config.toml
n_layer = 18
d_model = 256
n_head = 2
n_kv_head = 1
head_dim = 128
d_mlp = 512
vocab_size = 2597
activation = "swiglu"
norm = "rmsnorm"
norm_place = "pre"
norm_eps = 1e-05
positions = "rope"
rope_base = 10000.0
rope_fraction = 1.0
qk_norm = false
attn_scale = 0.0884
bias = "none"
tie_embeddings = false
parallel_block = false
init = "normal"
init_std_qkv = 0.053
init_std_o = 0.0
init_std_up = 0.053
init_std_down = 0.0
optimizer = "soap_variant"
lr = 0.00491
beta1 = 0.95
beta2 = 0.95
weight_decay = 0.042
lr_head = 0.00915
grad_clip = 0.5
warmup_steps = 200
schedule = "wsd"
decay_fraction = 0.646
decay_shape = "linear"
final_lr_fraction = 0.1
batch_tokens = 65536
seq_len = 512
doc_mask = true
train_tokens = 251300000
steps = 3835
dataset = "wikipedia_en"
Each number is 128 + 24 x the weight over its row's rms, rounded and kept within 0 to 255. Layers, rows and columns count from 0. Numbers have three digits each. The size before them is the row's rms in percent of the matrix's.

# layer 12 MLP gate, 512x256, rms 0.196, rows 350-421, columns 0-63
094:120095115124128139122137126150185127135136102136136136076144159112126127102079140171150106128126129156168130125087154142114192129100113151171140141086139150115119121123112135133140096105142108
099:212114133170132190132135121152092112135113159172140122130132085127118112147107116194141138120147092140145112130126135121161089120146133138105143134129200107123117134137147128131108155120153135
100:142092142115176093103149144131134161132108125128131121141135102160171118140120090108112134088115096107113097137118142147112153109149160132133148119164165141126124122101172107128142162148144056
097:124115153140153116120134063155161121114130190141122074123091053128173120093147120140116173158108146124104100182127093144152121138160141126098084137095136095132148108129103144174111115120090113
093:097135129132112080171164137140172136108115133141127156149104132060101107112103142161139108157146098070109139082120102134125153131119148094120125092131160161146154143133146132162149113187129127
101:132172150159137072135137107114149180126141120105050139126119151140126092122126126122141101108142098148144117155092120116147126170104116137125137142119122151118089102124117125118105132169151101
105:169136116141165114169143137157136110138122112124139135115170105102126098099152135085110165135106106134131130107149165114094192135122125119169102159106103132140143141093138133127186161120125148
097:113110102134130121151117120129142128151154102087107103161137167134128125120114128131114099136105109171091166131112097120152106145117151086108171147094129124131128133179151147113104075120145159
104:085111100153138075142136159105155128127143146158120105127105159163127105093115131156156206113115124167166134142124122164171124131099157124139126124110121162118188129115125119133155149112131109
100:171111132105124143095126149141144103132142143164143135152127164122104069142114185183152161102091128142142116174116103080146119103117145115110083116134132102122167187119153099117142141144134162
096:134149116146197149149110113123142112089136110152092131179132113127179140111157087104089150135143122151148112114145121103115092142116091169135142133139146144136132126104151143136135100116131172
106:110124121153087125119124172128109132139147116144144099162100102105148131135154154154103169103136135170091126131137114138110148102150166104099113107115141186127125072145105115082129111141114123
096:131124077093120172105164147150185131115139128107183147129138115094118140163136110188150134131189135120113107148115140100109127131114108134136127164091128156091110102151124111136124177142143085
103:168189124132125130147096116066133127167147144124104135175092172117109148131108106135139111176093125086126130152087088107109100083157145151129141157164107107131141155115143106121150098124120116
103:100097104121117064140151120128175101069088150148128132150146147105119139122144090160093151153134153123135098168102126116155113147132148097086149121122114131111133113126155143107156119152159128
104:137158126138143148132115119085157110153103109131107113118149161122122130139128109095197131144094116166191074153084107114140117153094128124162154138141129112141157132110118140157133138111140131
094:146102088153122098146112124102107116076128119151113093117120065151162144118128130147113155099124138131145088122120124174156113134115138114117089135144111111111112134149148133103124086188182114
096:141104141137110105122135095098149141174099112142173117111104130143114110139136137141124099128136155116157131101125109129132146136112173124145103089132150122115096111139104080114113107130141163
099:141144111136173149176127134109092130122103127157129120096135104131102092148139146111126116140085136099168181136126147131119134135131152150143129167168111089100116079168137113114096125108124119
095:157146132143111134111093120112082132163098103098135140139091107115103140095139131127135161173139125151150156110119127158124140108110110109120140095125098125113121124140109118102137135111106108
098:096117169107142089172145127108161150137115078169133163137144151142154074150169130123170137145124099117191141142116136124156093167143121127144137126135144162078117137143111115116094132098117104
100:087167120162130144116099141154126174135085117125112117133151132134126138143110139149106088160140136135147079115112112098158126146085147173157150146137090136135095143118176122139102145144108113
095:134135105122145105152173111145138164104135134139136094147106094154168124110139108138101129153149131122114128143142101091158118136107120116100089109143143129120126119132149114147107150160141164
099:152039165107103112103154096080155124105124136093137140181153120136148079153183131114105122126149104129127113145146140129115108134127160091117152147125150104093106138148155097110122113127161113
099:173126164163135101138118094153155133121130107146151138110112145128110166149099122142133125158100063134090152098114162120178105168173131131147156095121122121168100132081128178113123091100112127
102:112116148142149102131137099136154142106157182070085131134151151159141119152115113116132096110102131139102109149102143155141114139116135073130095138106085096092101121067171111129122129154149150
103:147144096099117115147117106107127074177139122146120113112134116107132159133146049130119125171119115122131149140117164148116164125126105129173157122119133124117174119121086110148181111131133146
101:144148128175128150158115140132142170126123152160145117187090095145090108095129163131122140112104123117128106097109128125134118123126099120118123177122120132075165106096188113143116112129171124
105:163146122138096113134132103127166118141101134142100111121129142125127121119134128113152093166163120170130110132141102126144146069181137114122113159133094114158093118131145086134101126143118138
099:151157149129128126143124167125137092129126104136112146172130089104150100163164134141139129129097130135137103164080137079128133131163098164150115136103137088156118173132127117149104183150114125
103:117136130168112136148148154154171064169143142117158137136099091163134125086136099093121099143155121168131134136094118128139128121117105130109146124135130116094150120122110133110179113146139153
102:135113142145130183119088111053159141083155104131173160108110105136137148077095138120124135122139123141194129155121110098111156126146141124143124150141107166128119164116140118115174133140129143
096:120131119089145116123172108161132147143132118121085116170100116163087149093137109131158125120100103132152163148133112126139147139148126154152152147078111143145160142123154104142127176133137113
102:187147151169111101152147144114184136108132176144123133112118109133096118154134164107117123101135110110147140130114121121164131107111157127137161161145126128140099111102137186083133127077116123
102:128097134148123109152125118122137142146148080129123166128151147098170100167128098132140137164107116157137110108133130152142120156157154138104146179091135137126126103173124113174175161097132138
089:094135099108112153126091075114156142174138096095126094085145111175156124142136144130141129127110127171129119115139109154150105131097127144128163112125136138129090119132096139123113125156081152
097:135108161115131137117158122169144117141149146161172122114171120134119131134177145146094177122147125170127129118112132091117104143128128112148108063125129088119149145090100144112132115120108148
101:124136151115113138106150127133168146082135120089141148130135104144145138106135090125164110127136164123116121133116101135127212115126131117123179107126178103145125133118125141137118094099175151
105:135127130130117163126137083136163094120129143159089149117159113127122184082152067121119114137140140138148080134122122176089143092154161104123107120125083143126146142136130141134157115167133165
094:124132110161129169114114114128173134151142093124123126113124115129114148117145093133122168131160128165109142109128146135134128124110160177157103106160115128098109143151175139159121165170172143
091:148131142163130168151137159153145179136140126091114133129096166132126133165121114147113106158135133084106122120098144096135139121077103159127113153104129141100145131146136137152120156148161159
102:121123148118114158132130087125086159103152154123129173128094130113104118161137110110083122147146117129153099146153152136125150141101116128128140126095162165120124101118134150146148127074125107
107:095134104123136137131152109134147158146112110143129064129114131126150140065145116141171085145157104102130143119129131134117116114147129118118116113106101070140137114112167075133185146080125134
103:112117191110084095133106104124129107148143149119163152142133125158112121125093075156159103121129122125147132142106097147114156149127170112125161129164129153179122129089140141123151109150140114
104:132163128104175127070107134150139108131151147132150150088138144146146131120150107134120126130108151122111162140154080140120131145138104102117112150099111171131151081119114155137118129103112150
091:136130106098132121111151120125152169155125059086137150118126126164098155152145133138130139133115116119149111142162132137137137136140124131140146098058122123104098135127136150119143127089133178
101:116129139116104122126067167138115111147129116102077097148134152136184125140090168144107117175138152130114108116080095116145155115087146157111159153103133159179094127151155145103148114122170140
099:114105107127101133150171125113177158140112167199127110140130134150109126148126122138127129116126136093085093146116127114128141112121173136142161118121137167127117109121106101146142164149149170
105:166083130127124116140106156124146143150135113105136143163102133171133089145110132109109123126135117129162150172127104128106170168087128124102126138083142132143119127128138120154125163121139142
100:122124117090145133133112133158111123097132092141150137158099130107108114162129140113107139126152102120105128114099128206128151103082128084072086138132124181132182110106134130132136116101158102
115:135124136111114122173116173112171140150122086142131132144097128089158145118164106105142125133110077081071127205125126149128144140119146126127141126049096137170179105149118169131117146120125116
096:166140111168140137128161112118144161134129107096144098153132107119132105121121127127136161111100112133135165152141100151070115138120063142127137125116154104111166138128110123107111146085139175
111:095131141157162121127094130152127151104151116114125113136116152111166095086116149114161137144109154155139125143139123188103129104135120126140142141109134124153136103141192155113119103118147165
095:122149134143118110108157147106130132127104180136146146126156164115110131113127129131119127142140113171131124132114140172151110162111155139125110158088138128097142127137115131169126134154119167
101:128114110166167085133178103147118173124157106117141147121155143122162083125126121118160171139172127113150175169164113148138116113153148112111161130127133133171138137137133141123145093106139123
107:087120224092109170178122134118118096134120159171095127150110137138139087159104150120106120129115090124126138146113092117124147111082158145127116151111139132135101135120135144140133116122119095
103:114131144167185130101153096137139124143106124164157140143132096139116137094120136126141114141123144119130109168162118115141146121105088116103103120130135155176130117122123099090163125115167071
100:149101129120120137096162110173087114144133152121105152083130145165112125101157144120112160153132135137116148107131124156121148112116085123133126130170191102124146161107113078146094122100184153
095:133120079099125114133113090146111136135148142176120120116109140135093118150126140120127181136115143161137113083133111145124102132151124116154182185142115155125130145169144161135138140150141104
100:122115117105155130118144139157108087132152094143136164159170158102129147114118081123110157129160166112112154118122114144157132134097120097148111136101119138106136099103113142128150138123150073
098:142092164149127141141154085149108124145168104150105091126124134136166123109060147107112109153139116129139161161131138142159135142140151086098164140067114113123123148117123149097133107115126128
096:152116103113196161138149104172098124118131150124122100108125129125153120133091132121111141140118123133127153082130141156107152077098161136114093146132111089127118120117093135086137094138134142
097:161088142135128143120151089105156156114139104123099147142136151116178082130136112127096127137142134140116141111107103129198108123117093137159138134172125102123152104137115161145161075150103136
108:110139145146132087120132143102128156117119128120143135151121168107120138131132112137107122157129125109146107159114164163085126145122086125151135082090106125141118153078092150150134102109161143
094:174090148125115109121091094101148096131121108142129158096151103153151123158150162150137147079135169100100126140115106132094156163107108153134114151160109146137182174135109152116156111109126142
100:133149085098102101163103156115084115159166069108107132164113150138117100143101098126100120180137141113113148085157123114103115097103124165153094127150110142134098150103122090113118137095170167
101:130162128166093169106135156099148150130097122095076121148152148127143167104153094114152097150143111136122101127098103122106154149120102170143139150111156112126134161151126137109117145108142096
101:109119150115177129146139144105127138150124139142119113112116143125126136158147121100155143128144169130073107158161121134126121126116154103116092130164119116092148154147123118106169103185132120
093:109170145125115123114114121139164121102133119106124113153155074130133119159148110151134104102127129151092121139117127150112088125125137101155150134122112112094101097124132129108124119087179121
101:147102119144140129143111097110125153140154138119108108167139081130128150115129113138094106165124120145115159142100118151172150106108087129150139104120076129111135137103114123138147130147147160
097:157123126167114107149110123129139072112121170155140126159157139108154129106132155138135149149139152170120150085144152117133145116139153118117109136112104071125190133126155105126144144148125137
100:139121130143142115138118106094127124129123138108136156142143113077172097091090136130161142136160102138125144112126079122136109152112133113115130160121117118165112141119149130116148126089114129
# layer 12 MLP up, 512x256, rms 0.2, rows 350-420, columns 0-63
097:142187075149168111121142110146114123149117102111135100106135130133129161099153122086135163090116118110143127129170159094165095139133120129100096129129106159129131109098121072151106141196173131
099:119114144124104170130113145118152130117141119116119146116160118064159142118126145132125099151183148170138141101154137115099124184133104141150126144112111133122117188110139127138127066190159124
101:093146113115152114120125055084110104088151177155111175123146139130133139124115118122135155124161113143127147144187163131159141125120144121113104115168126129127161131098168111080182135141068131
098:137132166146125152175139113114130140142123103164115102088138120102156129139138112125178137122119097135114160124160167117157103143143141165125128115135116146097147149155116117168112131131139122
102:105107161119122145140092136133153093191132119104111164117121139103110153154144140163146135110144076124158159116097145137212123114127176121126126147153099097153107143091124103100134099111149150
098:106133137144112105101155117132128108122144066158126108110115182111071147126104072100152120131172096104163137101132123130120126131117126130141152069130126162122136154115096116144138096088094115
096:156137141095111145137095151136137147151157124153141101094147150119125172163124094113135159121149084127105094106095166126137167129142147143138114121143152151172151131129113135082119114133141105
099:122147180107148128105104158137167164081127162119160146098077144094128143110122138110094136122100128145155071121137120193098155119136114115158110166131130097132129132107107124114155117170118109
104:070163152133136156118133139133152126139131135170085089118097127178141125144144122117120140094120105155088111170167116147099110170125132166150145141127124137131177102146102120117138145106095157
100:114126159135127155157121117113168123099132095147108154139148123129116124144158123146145189140098138153132164145167119123112151127131126141164109111109119151141122131153140101128149120092111126
100:130115118138178117123125122138138172130141098135135129173143154129147123129136094131110163103127126152102151098122119128130160119142139133079140135120152123109120121112174112114088141121150114
104:145107140147130137107156113173122131117116137132117120127113113155126120142170152133134129099102115131121155123120186160134155147115145149127146090088110114160147120145149123119063165141159142
099:120168094172076167091151130137149097127100145143137116162141129127168116150147141104142145157144109099161101162134124138124195117146129139100120167110129100147092124138133065065119129114060112
101:138135141126080113136127126136138132131075092116114168087162129117174128115073133127147167157077136108126130142096138145100164127162153162145120134134121145121122186112130132125153115114117141
102:094146150100125132121145124080108115125079133101108126164108117155106106105126105117140102129083088145127111163130108137146135123138118118120113110153148091092087138116153155106097137110119122
097:113105180149111138107097142171129112149106150117151121109127091150096129125114159159127113134109180099098139085120129163097101118165109171134124090140111150158138146186133123077142118137106169
095:122099136151134121108111122094131131160123138115083138108095134140144097114145159088137120154130156119119166153130095132143124102135143141122134124135190116143136140112090130128146158115152140
097:123139125119144096102184115137161157112123120131150075134091141156120104150162135158144144129116091091138147159140124150105159152123091165137103139116123126130148120108140104085138134109135115
100:131152107135123087094155206110141114114160100121082108141122148156121128120159115150143110156140186160147086104096125142133126116133125162135156137116106114129092142124096130145110096121149146
097:134118064146144126141143141147100157112148133126151123140106092118114175096125154073162160088140131109130125106125121145134135091103090099148177197177137168150072119149153140121105134141092084
099:098179132103173133171159127150076111099167150174149123115123094165158131139111121100144101130139159128118118095094154118128107127118144128129109166126153111151173124115161130120111137160113132
104:149075150131091155115136089145111134165053157158094135124140112173117106140137130137112136119117104106166141151092169108136145131164079142154120147111123074162104149188146135143100083167113126
098:161126112155109139123146144122109116129129136157126162082153102153126113151133151134112147113083147112166128091137110127107139144114071143141070094166131139093119131123104114117159144095131192
093:185159107121127120131147117053124126135127106171153099098154127086092117111106120123096131116121104130118123163125107138149132148149132121156131160091176151147110169102115119102143097166096091
095:102141112088129171146101141126113126133140129165142153135133133103127112099105087123101144079155133118130111156158144138112149132177159119149128127133140121157114097135152113132110143118174125
100:131126136091127148106125157121167165098115134097103139088131124153114101144138122137130127123126122133121139066134128128124093112134099151151174133138099113126115136087177116106072126112114130
099:081080127086122118127132139144097119122136183156143133109111105124099135146117136125146153081155147122110116126094146124132145108137102099130128096127162155108162127137172111105179119104130125
101:122138147148109090104122136134167151123106161150149105130089118096078138080088086124135157144113157115138123160119130101100164170101097119129128136135139146137124152090120105144081095146164174
102:124144126124180111109128121159145135143152110122166161128118129145153119132141106120151147128155170106108102117164095151124123095117128128149098145147073121136108136101117173130113107122143189
101:122092143094107135169171113172139151136077166122120195127154121147154084121174163137104149107131113115108156115099163109084116130129114114089087165098118148170116103139117109110139137139142123
103:112112142134120149113107147137110155134111123140121159098103107177123107101149139151103121149101125067129096091139136116138141158152139124123113107128133144127099088109140125083112149154129111
105:132150118135137116181148123144147165155056152146129131129135178128172132151102101116161140104095158107118142097128118123145138136130136117136163127119130153105144117116103126125109139133099115
097:128144113115116139146079130130119101103064156127147090103114155086097119099113123123124095144122134149141123089117108145108077098159148128150092101128108112097102157119100156149146124160132113
098:148146117112109148124118106101156098160121113112158117142144168108120164081090118101100162174128136143155152124075126160146095180151151171104138104093138133131140171161127101148163103130130122
106:135149166091108139091126113111149111133140135126160139115136171147116126162116145120149105120137111139130154111185114098150156127138136145103141112154131085147107125134139090150102118092131112
090:098111127151139177145093117105162128162155144132146110095123112133152142125143135157109149131097101137129087130141130143129096146124112130105152123149154138122077104093089131174084122162101146
098:123095112145135156114117096103169127125143113086156155127086103117140150132157123141161123112117096073128101145144135151175133126140143119110141144143138133093134118160129141154136104125131121
097:129115163124130143120151119156120110123127117074148137124181143137117139130121112117095167146171126166068121151088150131147137110136121099157117138188128122119149087112116122141121131081112139
101:117149105126142150126144145164115110119096148170140143101131086097134156200099130092126115135159103150098108154166128106123144063109138134137127134104144085119081098142124154117110141172123120
101:147128140092122118172135109115110102115149125085118131114148114077133138145127123115124169123116164116092147171134065135133157081085101131140132133095118143160167099148122124132097134164109105
090:113134121150107147144141159117123095154147084115112172137125123105135098101167127103080086138122107123131157124101121215147131131120134110134111157120122143131120160101106123128161119164146132
100:083139129120139159162129102129149149115179136156165080099122091113134200134123096152117132136135135074107124131096133137111128141104126112064141129113139139154128192150158149090149125087149113
099:148122092148134118159140126135121092122127116149090125112108148138161155175152088154122180120151129088117118121113115044130151128136127099134121137086132140119147099088118113117093106126115145
097:129154141117113147161114096172168148108127140116132138146132109074124179100120170101114142098129204128143112141113123112111141157143154158139103133137164096125140144150140077141110056114126085
101:114109154123136146169118082106149105119124144129101085130113151142153127152171169156114139100116174096160111127081177124111145108133124095107135161148101152142127124134099120119123154139138194
085:127151112132145128096124135091119160171100091092153151090095152134133175109120166135160130117081084123138115163149169113121110125110099150091144142123149122120146158107156134129121126122102142
100:126150138122117137155068156105122111126130126101148114162099144169113146115131109150121136118132155139139101150082144145141117120134144148146140107138154113169124134125113142095135157081117158
097:156147122129125127104139133128114111137117091116110143126139096119100110103109125084142114096108140148148123087159139138119132138130138129127114163136100138071134119131140132167130155119116116
105:148097135133122081124135131131137096136180138122117149140120127110135174143144132144136081136088131124143114113113146084094120128104126109123092125135091134118134123140146128140148151130115095
098:118099150151146115153112105090150133124098170166132147142127126158144068111170145126139119131128131116122118139140153170095139109102057122129131119112159141117079127125109160108150094145078139
118:152133141148106126192123112111149127117141119112162102136123170131105159134129106117161110123109092111145149122143164146096119146149113141133091123058130137141160087097099151132139140172105119
098:144103116146104169139087081138158085095151148130110113161116125143095115151155131121098144101152100106194091097171128089115108165152116107144142129151096097110145099118122097133133144113105102
105:092138115137164089134118132141136164117156145135130162129104147171136117118114171141161119114095121115098130124127141151139139115116186135093127125139109114101137132137118170127125165157157140
091:186144098098146124112132159157139145095092101119091167144154163112117110110137106182090145137138106148147186152096103093148092130110127099117117102096146122101104107079139114125101128123108099
099:138195149147162142133103114124136109077122167151127140126135135139155167196099161133140120133143081178200140127136102112133191134129127184124173097102121117105112124090106154116129115102158152
106:096123083118150128136128092135125122128080122112139105128129133124133109156145108098138072136102187098163127147151110083124124123098126124155132126137153126083123152151103126175122106111171109
108:109142115129149146073134135136111154145164115155138132155108114136106140141168112140132136112100150122127148090107138191083109141165156103132153172115134141098126154148112168144154129127136162
099:153123105106152111119136102113172150122154117139131138140143124130124155100116126168107145129097147108123136164105132127133174086119161138074124079150121121083166129130115132097110113135148123
096:093151122112126150111158161114167125122147131136184085136120114140118123099144145156123138098091151131109135167119127118175133120120162101135115137115114146148107040114134189137069127150135100
098:130160138141112149071122137122101081135148186130130135140118194181107171149087153132096172090154103134100152121099151107115158124114105141152105164110082145142133179131099147115131148093140123
097:122100173122124100161147103094125147092120151143106085156114115109137101129123104144103140111128106114154140119097118106161138133138152101115112147126156151098133092105163165136146158114155109
099:136147172124125096172092147128100156114158099139121124110091159129160114117081103125106116139114163100126107163140147115132120136160090160181119138134099114160116105112122125163131117139100114
099:164124139100165113136145087107077140126168182071150163133128126120088122137116123102148113157098142143121105122099152099108112088122071138133092120128143134125136129135151100140130139101092117
111:137111130147096095140118101117134112090160093129137144152164103136149088133103155147075144151148128096086152122165152122132139093077119127118098081170134194193147157111123118126117140122110175
094:127124137152098150170124130119124118120101133084114067162090148097127101142136144165133126118116106111113162152130138156125131064114162117149128114189139107099140136093131091103156131121164143
098:120178152078131154118140134135166114143158092113159145134120123134060147124148107094080138117126110161122155123143114140114156150161146163163127112140143094112141090128088116094127157139121145
100:108155169097088119124134113133087146145102121108097140112146168140128181152142077126135119192129126115106127131125151112122096143159117099100147111092152090132090135146152129143139088116150081
096:139166130133156126156115137105138144149084109098142116088178127108140108130137126124109127118151093125120151115150140122138126123151144117152137107077123144141160114105154159086135100151168170
095:122161161152111121103105101116139103155074100135071142127123105149109094156159110139136152105136156137083143139112153150159126134146119126170083094090162163125111107115135099103149142130121129
097:130133172121101123141127137155138139098117109141094156125165100147117129151141133139076106092081183151136137150174135128088126139095105148083091137092149143118147132166126115109098141140125160
097:137173117122158096119114149161140114100145146108149171167088106084097154170136147140127111157120135121119114151119143151152098085126129121109118133151195121074098152150114133121118059110123175
# layer 12 MLP down (transposed), 512x256, rms 0.188, rows 350-420, columns 0-63
097:117106114137115144124141133109103110138110132118114145134120093136176092166163108116137105160143105139124131105121119151113131122111097150080139133139135138121117090089109156092112161143184135
099:107116139140152134138161125119115089072097126152088136150156112116093130127112127108134157082120139104129136175141165164116123173123131143122114105106130129054156102087098133120114100124165185
105:088164124145124111111134131112153130210132109108154177117168122121110171131120127117160165139110139145076152109156107159126152155133143162154143089147128111144121173147123121117148134171123126
098:138092134122093107131117105126123129148117120174097146155170147134142120131112122105111156116089145155117108169107143160084107151144112105158158131119136096119149156120127136127149124151181138
102:105115095111111121080142107161075102115129121122098129129159115094145155174113137124140137165133074113121126118148105089133120127143154129095100102106111088169107121115154086132140155131129136
100:154089114150148158112118094115171118135150119152101121130176100088165136167089089105174133170146122132127086139153096125093132137105126111104176169144116109136147119139169074117110154128125148
096:149164127154143123106128122122106136146134093114161087139091127127054135126110118124082107128120134114116133137155100117126163172105066150092086170136115126131150091091110143134126121111114117
099:145158139094159127123106131174115147091100103155128134191077139129126103117120157145117143106104093119182096139107134137117133169150155115117133157092130118161101108109111097126168132118146109
103:120138170123096103130123158152093122118134095140083139110149152097130115109119108153102134111102110156144138177107139118128134129121130101151151105158127145112130160110124122150130152094136100
097:112145126128152144128097139114152137129158152095129097093113116132102137146128149126168144123153085144108165116157138121174119105143151129125161137122142126143172124147193127120104143113092078
097:145118124150126122133094153177127139124123100123105064124141099128089153120100110122154087140101128152083155112105146154155130129116137106117126124083147034127149114138106091096123157151163148
103:096160154129132129089159103106101105138124108104118137152133142165091134132155118142137163130136165098107150152115059077108144130082155152129189105092111138151144118108117088109119138138152116
100:129166137110141166116105117095154163165175172123141100172128160116139135111118118090087140171114159113093128140158159114128124113180118164126081091105162115107093114136125104171161136068118140
098:125109100134117085073143152137119087102156152104129088156159134132111141146175102145131112133120121173130129142086142131157113115120123132178139162127168140119112126107146098124164156132112108
103:128147071125142126077105122121147128143163134153141166145110165142135164135148127165081135141104137109130140175168145129162122158124107097131120119158160171132128136144125146088138089136115079
100:097133150131141134122131152114186095125134155132178125154110142167144082136125160167133090100137139109107100128132140141145134140132125126132129114131148152105143085127156115122144100137138112
097:126130113094170148125146091118133127107120137125116125141082115092126135118108146136112154160129145151113086132160163157112164139118108151126118104126152126113124103102100149122145150136101192
100:115092107115152112147118135112149156109100085149159117155140092133093118146118084108126143166119153126160172140174102132157114152132086108168114098118142125137112161139156093107087127158132105
100:078135136185111208169107172161147128122128124155106126152137091128150116143123103150138152080089141123129144112092154148164132129085122136151148171129130103112112129117097113093124133065116148
100:109129074177090113147103145109110124106127094143148110138095155107153126138116152131140182132103112117081132126115145155162178103167090167201120139105105152139086109140176163095161110119121146
099:132142199126113144130131096145147115119120095087095151074146151159157145160108118129105159121156089110130123129145104142155093085092144135110106112152117177112152143130133153105162138115135106
105:147166113137172124111178123112115143189120114116113103089118159107132111105095114140149114120160154111097145134087079102184163130079121166138127129113075122157158114137128158143150115112093098
101:137109125100148161119123159146100167104094128149124147128140131096129097140119153117127161126111093102164130124155111129139132132110082133112084108211152159121106125109126150115130156130122138
098:153138110123117160104097120138127130100128141105113131147104152153123117113126112126142120098081154129139136145092109133135094129106154103106137070106128140165134126120110094124105130142119129
096:143157158163118092107118095092152146088109120095128157141139148130122142134083149144132130132150143114119107136118097152147153153132137136153171092099087122103117134157137151077142167065151150
102:146066121118100144165135125147125129127100117108161146147122087100145131174162130132137116123151094144124125133172182125167103127145110098112144101101149096136088146084165131114119120106092173
105:103163125126116111130112148102126148122126141151120110124107089119137158121161113137136129140063132131143126118128145148125100141100127144121109093078164112123113126083127125138115123097103127
101:162125173139118102112141127115097135108109176102086155143123117153147153114147153113120129095114100139103093117108130121148121138177082155139137177142156091109137092109135137090101117168129137
100:116139114108108111134125171141115162123125140111169109077109121077107160140141153128077108180123169100104119126132143092119096066104130118135098113111117137090147132142119151107087152131142138
100:147147165092120131108141157096132131130137126117098136119120120116115134168143129109130174099131124167111139108110092077109120130123140106120164168118123097133169165142113115176183039116128116
102:113129091087135101146137141102143153122109127119102156116080117116166127160170136074118114129180130120125165087141134119132135099117129112103125159131144168178157125132167130143160157128112109
101:110126130110096089113175079131136104150095072134092115157161149141189088134132091137140111135142137129096110119146108149078092115139083121114149149119114135109146130099123160094149112143128139
097:125139123126128153106141125094126160132144139137132137128140188121135114134132131112121152162121124120111125142148127164146143121108125162119160104111148107109097108146142126144099111157130123
100:112146124129138104102148123117120127163121105110129166122152158131127134116148082121083149110145128121160155129074121113113133129112131127124108106132095169174170108116147145138119173104110115
101:116121139127149125086081129140149160081144116167150130190115128126134146163112133132087089129123106149111137151133116127101126140111095122121091156141060175172152137165112087107144145084103116
093:159134167168138114109116122127111140102158144159131128118132127177098155113113150114155134109103139123148141102150119122138103145152191147139108193092112151121143095143113108119127163114101120
102:102115099145147116110149109131171136087090131110114127141092119159126112136116096134108167125101123112145118158123130148158115151132161139086108168126157161147110118145154127181133151100187152
097:143144113144108115127175127166111133141092136112137118099122095143100147137115139078097131122170116131095122125156147128111129122130092182142109141148139106097149142130157142135133108156105131
101:133135136124128137089099081152164141157146140141121118112141149121089162137142130125135134153134141138153080139133138168116102093184179166176140125125158119103096145137114109118131135150111162
097:172149119111115105127141141111110151143092146114165165130156107145186105133111146154151111142118160143140098146158119137072156158103091110135166081112081116150174108163162101132162107101095120
092:116139140114161074107087130120156107110135153134145134174131135131160112146098128121165100134104138128117084102154096125101143115138101119194134141103152085179136092143188135119067089105129079
106:104122139133113136113106093122160143087155110139154169128133131093096135139148126146140151151203131127143091112132101137166149180176112147135172121130127152122148098125089107099126130131121123
100:138118120153096161106114103113120116140120141144117113147126130162149105115106152133128110139158159156124139179160135143119122151121156127152128134124138152161093142107137114134116125089104148
103:123153181140176126132178149137156114136140141119122107157151136123117139163154144110097111129110164100112128120135141146061132144145120154118103152181083126106176134154146118170154145128115147
105:112134153143133146108117110117155115101089116121134169147103125117122141089193075161138154102114098132150109177172172101121130125140174089092133144113170101111111122103138164089108115128124110
100:119103113177127153075107136100115118124143139135137152065145128117158169088168120093130177085134108134132165148187159091121101097096134191106101156112127117138131127106125098163077123125131139
100:194130121146056135156096166141144147152104161127126154124100116125139147119110119093099129129098135096127097126117141141164153112152100108132105114154129141143140131147172133143158113133174141
097:122107064147137144134175120139107097121113104143123140141121140111148164127161111126109111136146132140124118168118122096111161102138137119110121176110123119110105133118169137083136103132201097
102:175118143078133088120138145108152165100117140139104155109128165114106079134120134146179122123154118127114126120090159092090086137098113107117148092141128163086152124104116115113145139079114129
097:115132127130108126147098113128160065088095143128065124101130124096132146108132101119138116166136172102115112135165137185161101109124135111094113151106108118129119162128173121120119093128136115
107:116122151121113120161128160105136105116110112128171115103117078129136141179105102129158119116148114119110109150117138139104152127112204146178113147109133136161125138114147171128133158091123104
096:084148123106114119094126143178118128156116119104144117167119133132136120138141140144084122122108168126133131108160067125205121125103083102152112169134158104117084091138115160111130147148149116
103:152157135169134086105146166094129132123126148142131108122083159120143096139090165105146120113148130117120162151118144167098149127094141121102152120141129117133117106140137091116122093124103117
098:118134160067158126123099136156137124093132085129100101140155163156131126115137115165118113113098075148118152167094125127143149167141128119116156131155153106159090151132120133133103131142136128
102:120116085130155152142129134127180099139099159117166124107125146103141058127109139175141139166117129119123111142152121139163141112155147150120146104124104131126124144153097112132122146124143161
107:101114112096144137163116089171148076113097132114147129106065154115095112130121106140136140128143166123155126127146113146132127128132117122168129138111139150169117144115170131138098131148166079
105:110117115120109151148093141095142112095165157117128153096120096128144107139112121137118164150117102131141127108102115103124128142147105099086102164155108133124137138110158169125132171132109163
099:135135114117099127077141147149156139132116124093141106107116116103136079157154142131144115155121151109117181059141082086088127114116139145121123118120136159173135137098146144099086129091121118
100:103120123107121096180107129128131149166143120125170112157160108124170153126145164160058122093140149178155113115127129137160066136126174120137143138138131148137130116098095106142115079142097106
097:129148158115142139124147105101103139125152112155188120119154107117075183117090118107119108111111148102171121080129134132133103150137113141130136125086141131132105123125107100145088144127127119
099:106139153101126120138104097082123087121114184102125132143141126123067144157138124078141144112112092158104159151144138093090119144121153168143131168172128161163125097128131100124124144115110097
102:132137157164144121147104125136132151111167106123125093129149141132124103128106131130120098084063170151113083148148126141133148122086140122162111169139112084111093117120082129125132132144102123
098:132148176165118116125152137163105094133085129133093124143111148094136129080161113122111177122142150099161127098093099128093111092107110104119113138132116107169096131142143115147134116138139113
103:136148148107147094133096175176147134137103142066105139159125133130091108095147132133162148147138117140142129106154166160117128119138078137126108156090152087131147114125117104124124132107133132
094:142137072123077123110103152112153118153107144113098077134090104124133135119105128109130121146097146157109149146191134142142143131162168134117122149119129138095136138113144103110123109154095127
099:132149125121104136115111142145092152141129123137153116082154131078140104109104078128159124086129117111141072141147116120136101113114172166187124104158101101188125129123150134157164116162117110
100:104158147102143135128139127121086147111146144122111146103163150093144131126139091126145111129140117145147143152169135128114171135092081123099141153111120143125113119148127156130076133082118123
102:097123100153123137123118105130106171171113092135147096117119099149118095135128146115111114126133193155161157129171141149141150079115133092119103125116113124135114114129166115073096137111120122
092:078166093134151079070113148129120131124141114127099116133100130110095136133099070149135178105111122159136173135121111148104096165137115116142116137143144133116088124088102121075133129133137178
095:108177135092126119129114143168157116131147086161120130108127156107105128132161146137145118107110145115137076154143087140160139154166149168120120165146143129135091101129188170090151168114181140
096:166136135126105106066120089166150157165149117163140148074083099159162162167122119088165114142125150089142145144121090160183151146153159117092168131073143135141119144157147147148151138086151148